{"num_hidden_layers": 16, "hidden_size": 384, "num_attention_heads": 6, "num_key_value_heads": 6, "head_dim": 64, "intermediate_size": 1536, "vocab_size": 2048, "hidden_act": "gelu", "norm": "layernorm", "norm_place": "pre", "norm_eps": 1e-05, "positions": "rope", "rope_theta": 25700.0, "rope_fraction": 0.25, "qk_norm": false, "attn_scale": 0.125, "bias": "qkv", "tie_word_embeddings": false, "parallel_block": true, "init": "normal", "init_std_qkv": 0.0245, "init_std_o": 0.0, "init_std_up": 0.0245, "init_std_down": 0.0, "init_mimetic": 0.7, "optimizer": "soap_variant", "learning_rate": 0.00764, "lr_mult_up": 0.754, "beta1": 0.95, "beta2": 0.95, "lr_head": 0.0075, "max_grad_norm": 1.0, "warmup_steps": 200, "schedule": "wsd", "decay_fraction": 0.698, "decay_shape": "linear", "final_lr_fraction": 0.0, "batch_tokens": 262144, "max_seq_len": 256, "doc_mask": true, "train_tokens": 899800000, "max_steps": 3433, "dataset": "wikipedia_en"}
Each number is 128 + 32 x the weight over the matrix's rms, rounded and kept within 0 to 255. Layers, rows and columns count from 0. Numbers have three digits each.

# up: layer 13 MLP up, 1536x384, rms 0.208, rows 558-577, columns 192-255
# down: layer 13 MLP down (transposed), 1536x384, rms 0.312, rows 558-577, columns 192-255
up558:182165115108145116128095203121129120083171139157163085134139104115117121092102174068086111128105130131107184122149106149095114145136111100095114099083096082122097147125126161171138136098152199
down558:097168110093169095152100080147135115187084149137116147134085224134130109115086101151111138147120114099120106175155121135127122096115124161116162121148125117171124113112155137103090155186127138
up559:151079090104123141179175124148101115103115161117161082198101146129127091194080125152124140139148126087073138118203127169055134167101044122111097135122098125117144119099197121104190147114140111
down559:133160133120095093113145136109102128088080138098165109152108114099143163133121110099122156068125093163164083114071065131126123151164112088153122094137144146155158072127128121109145083149155143
up560:067092098107117125112121161168136105096041070119174138146155126108136130173200167203149119087107108172140110069145110119140218139178101101185149124130110181096122123093178126131130125188090135
down560:147134067139071151104121120141073072213153116101060089070115101127115079128144124140129080124134128148139123152143129123095044162110161119192165151156107110117158115157054116154150163151129125
up561:130150142104110107119096122135090174158148149145113121163076165102115119098177103154120165121151096162150125164108096046132124088123195165070159111123054140112151138175113108193093133109118152
down561:113107140147144143119160138033148153067144141094140084173101153112130130136186123115121089086143153112160095102182102201163163200116100127148188078096165128109093119159088123151099117138146114
up562:133118088167079108117111164147109149148138132157073139101182059102141115089170132185104113056180179106082100135080130141153165069139139075150200152144126114124143149169132170056154128176156163
down562:072132157109122140133172075133097150102125148180155112075167114142129111147146106102123115139114067107139161171093136056092125099189154159094132146129138185126226116105104153140131132183142139
up563:101145130144151144128111140115053163066119213139097115075106078131140169090181149120153129161151169138109172146164136118099131098171156109113153149087156078157109169136147144122175120141190121
down563:078151112158122138150185090133225125126154078144113145120113150136135134176127127176136122120108102080121172169121139073109167085135111079132165173140123129141111137157109167088151158196133153
up564:108132113139100167150112130137133120158154112087068103084103136171081145093125089140153103183150106137106113113117135133139129146104095131117077112145063186141103192132142117127116132163132089
down564:192111134138194077148143134110146124124110092113098140158138162095120135143071157120115108133121105146203135151166143121155153141134154105093246189113161092123125126098148166174104119138153136
up565:121050146102111088110116140135126157117126102109093157115159128135160120080147089101176119166139137126057125058081134140132103130174120157124152103150112158138117107096131107084129108129075085
down565:138187079087142138118203172123147205158229101204161127164115132095086156185140181151110102143104099152166134128157108161081121176110117129064137165097131094146129149142175135176160160143143169
up566:095101089125128130133164085096086121128149140157125165159082119117143159158158083109128138116158150131149133107095126116133143131113136077180158102127098165076125163111094047088091141147151118
down566:132122095176137106093060175139075117150139126184107145110141097122159149153169124135120129097093106170096094121157201129182147148167129158169136161128119208165120146197100163181165079106098140
up567:127128147132110139107135171102129110157145115118154124157123133148130107077145105195123167079144120154172139155171060082144093138140157073136103078150159071119134141114145121128145124132206111
down567:142179138156136138204137065125141134163105094117133151115123121065149170107096134097107070145145161089199208038143122115176168134106073155147146045110096130109138077160086179103136168071156117
up568:124185180085122100068056130100136144145215089136188121161188101158173118160123102186095125140106113130194074118176146076091100111197113105148067088119123151172197083141134099100118114109129115
down568:142088096162133112110153129158108117085111116116097128137117115120135070162140147121131129134096174114112058180123089185136131137095112163165142119186127162071098116084123105084144161134120153
up569:138129103150118154134155106144151130110153130122151081190070189146062152143110158068152130179149139110130123138127152137156122074104142104150109139182116175139114169089093036144131030101074194
down569:156112082106063080126180140104158153055162124156115157167085116116187129148077160166179192111133151163154110081137121114131116098140142087135088101137166112119150151158089128116117123185160138
up570:149132123149093071105108123112127128146193133079092124131120132104146197161157148067110147100163100158111124110105200079117151128174167108171118080167136185108121137139134102132168117153127195
down570:115159125139117110165108112150129155139107069171098107070136143124059099113065118117098135214122132141144098100207113162129168122140052161130165108163154127170176107140146063141105092104133108
up571:115124130166140150134107143120123136143158111106188109162142122127121116116154134122106112158136166114118125088100183139198096121165079113109161127162111111026078105082138110057140110155136110
down571:078156173112088096131108181127131166092132161118114105177164136160106133161129154175141161090146086145096115120094167148168120107112110111181133119116100074087097124054153111176117131126169119
up572:118121156160164129175152124109159138147076132128141090103075095175141130120111134134134130112135107149151125141130133169076110127132111104170152171075080113161181125146113112111138056089169153
down572:151138188157141208185124114111095152091148107136097116112174148155131146149110084095092157151159115136185063146091159174152164135140075121082142154079113122122153132141120114093126168160147176
up573:124180090104104108135154152163141102133053111152153096088177119082059153111078135155126088125123159102129106111150088129095100110111098147155155155142153107164107109155134113191116116128146107
down573:146117106080141124129131165114092086042175123140135108184109162149150100100124141186112132133100114130082169125147098184094124141148148085147066173183149158099164130065124138134151178108149094
up574:090094151114110116059148200128094097129109095130132077168050103135158200139110123136165141110125119081125153157149164111104151066148145144104148157187035135107213059156147118117118125143101105
down574:107149132146128123096187156107114096150126171144179179158172136125139149116131146158126118162134183161142136119146084103115169153116215093161095103140119083157147143129108117113130086161124114
up575:143163187143146132177102161131095092099093112060064157122106165140117139148162142052155098127122114178159143142169073135152131092170092116165150135111096151139113166124119086091149079172149139
down575:145142162129123116150177130127102140144146110138081170120119105134158210081170138190184135132154206192152105176091200158114103137171110120146185106126144119151116123168112197118124086082135121
up576:119087058075070076100125130173094105178147104140132128189093096198145139074138087140120138097181128135147195122148107064098085118084108122141148119121114127150125087121166158140083173081075085
down576:144131159183104200112141072230145159066128104081113133188138128152097174059180147095188154147096174105147101102200144096184179185127144124165082157159100180111178195102109179144152139128115217
up577:080132161116158092087128099173099081136156126120177113144081124169116086073099100112158106101081113136079126166153143139093126161155095099204152179120152113179119124114130132165093090141091167
down577:108143079148159087152147132123107129229078137138108106080123134088102104121115124161081151133167157132193105151109131158134126153082132134069129107147109097186072067174185110134105213135126087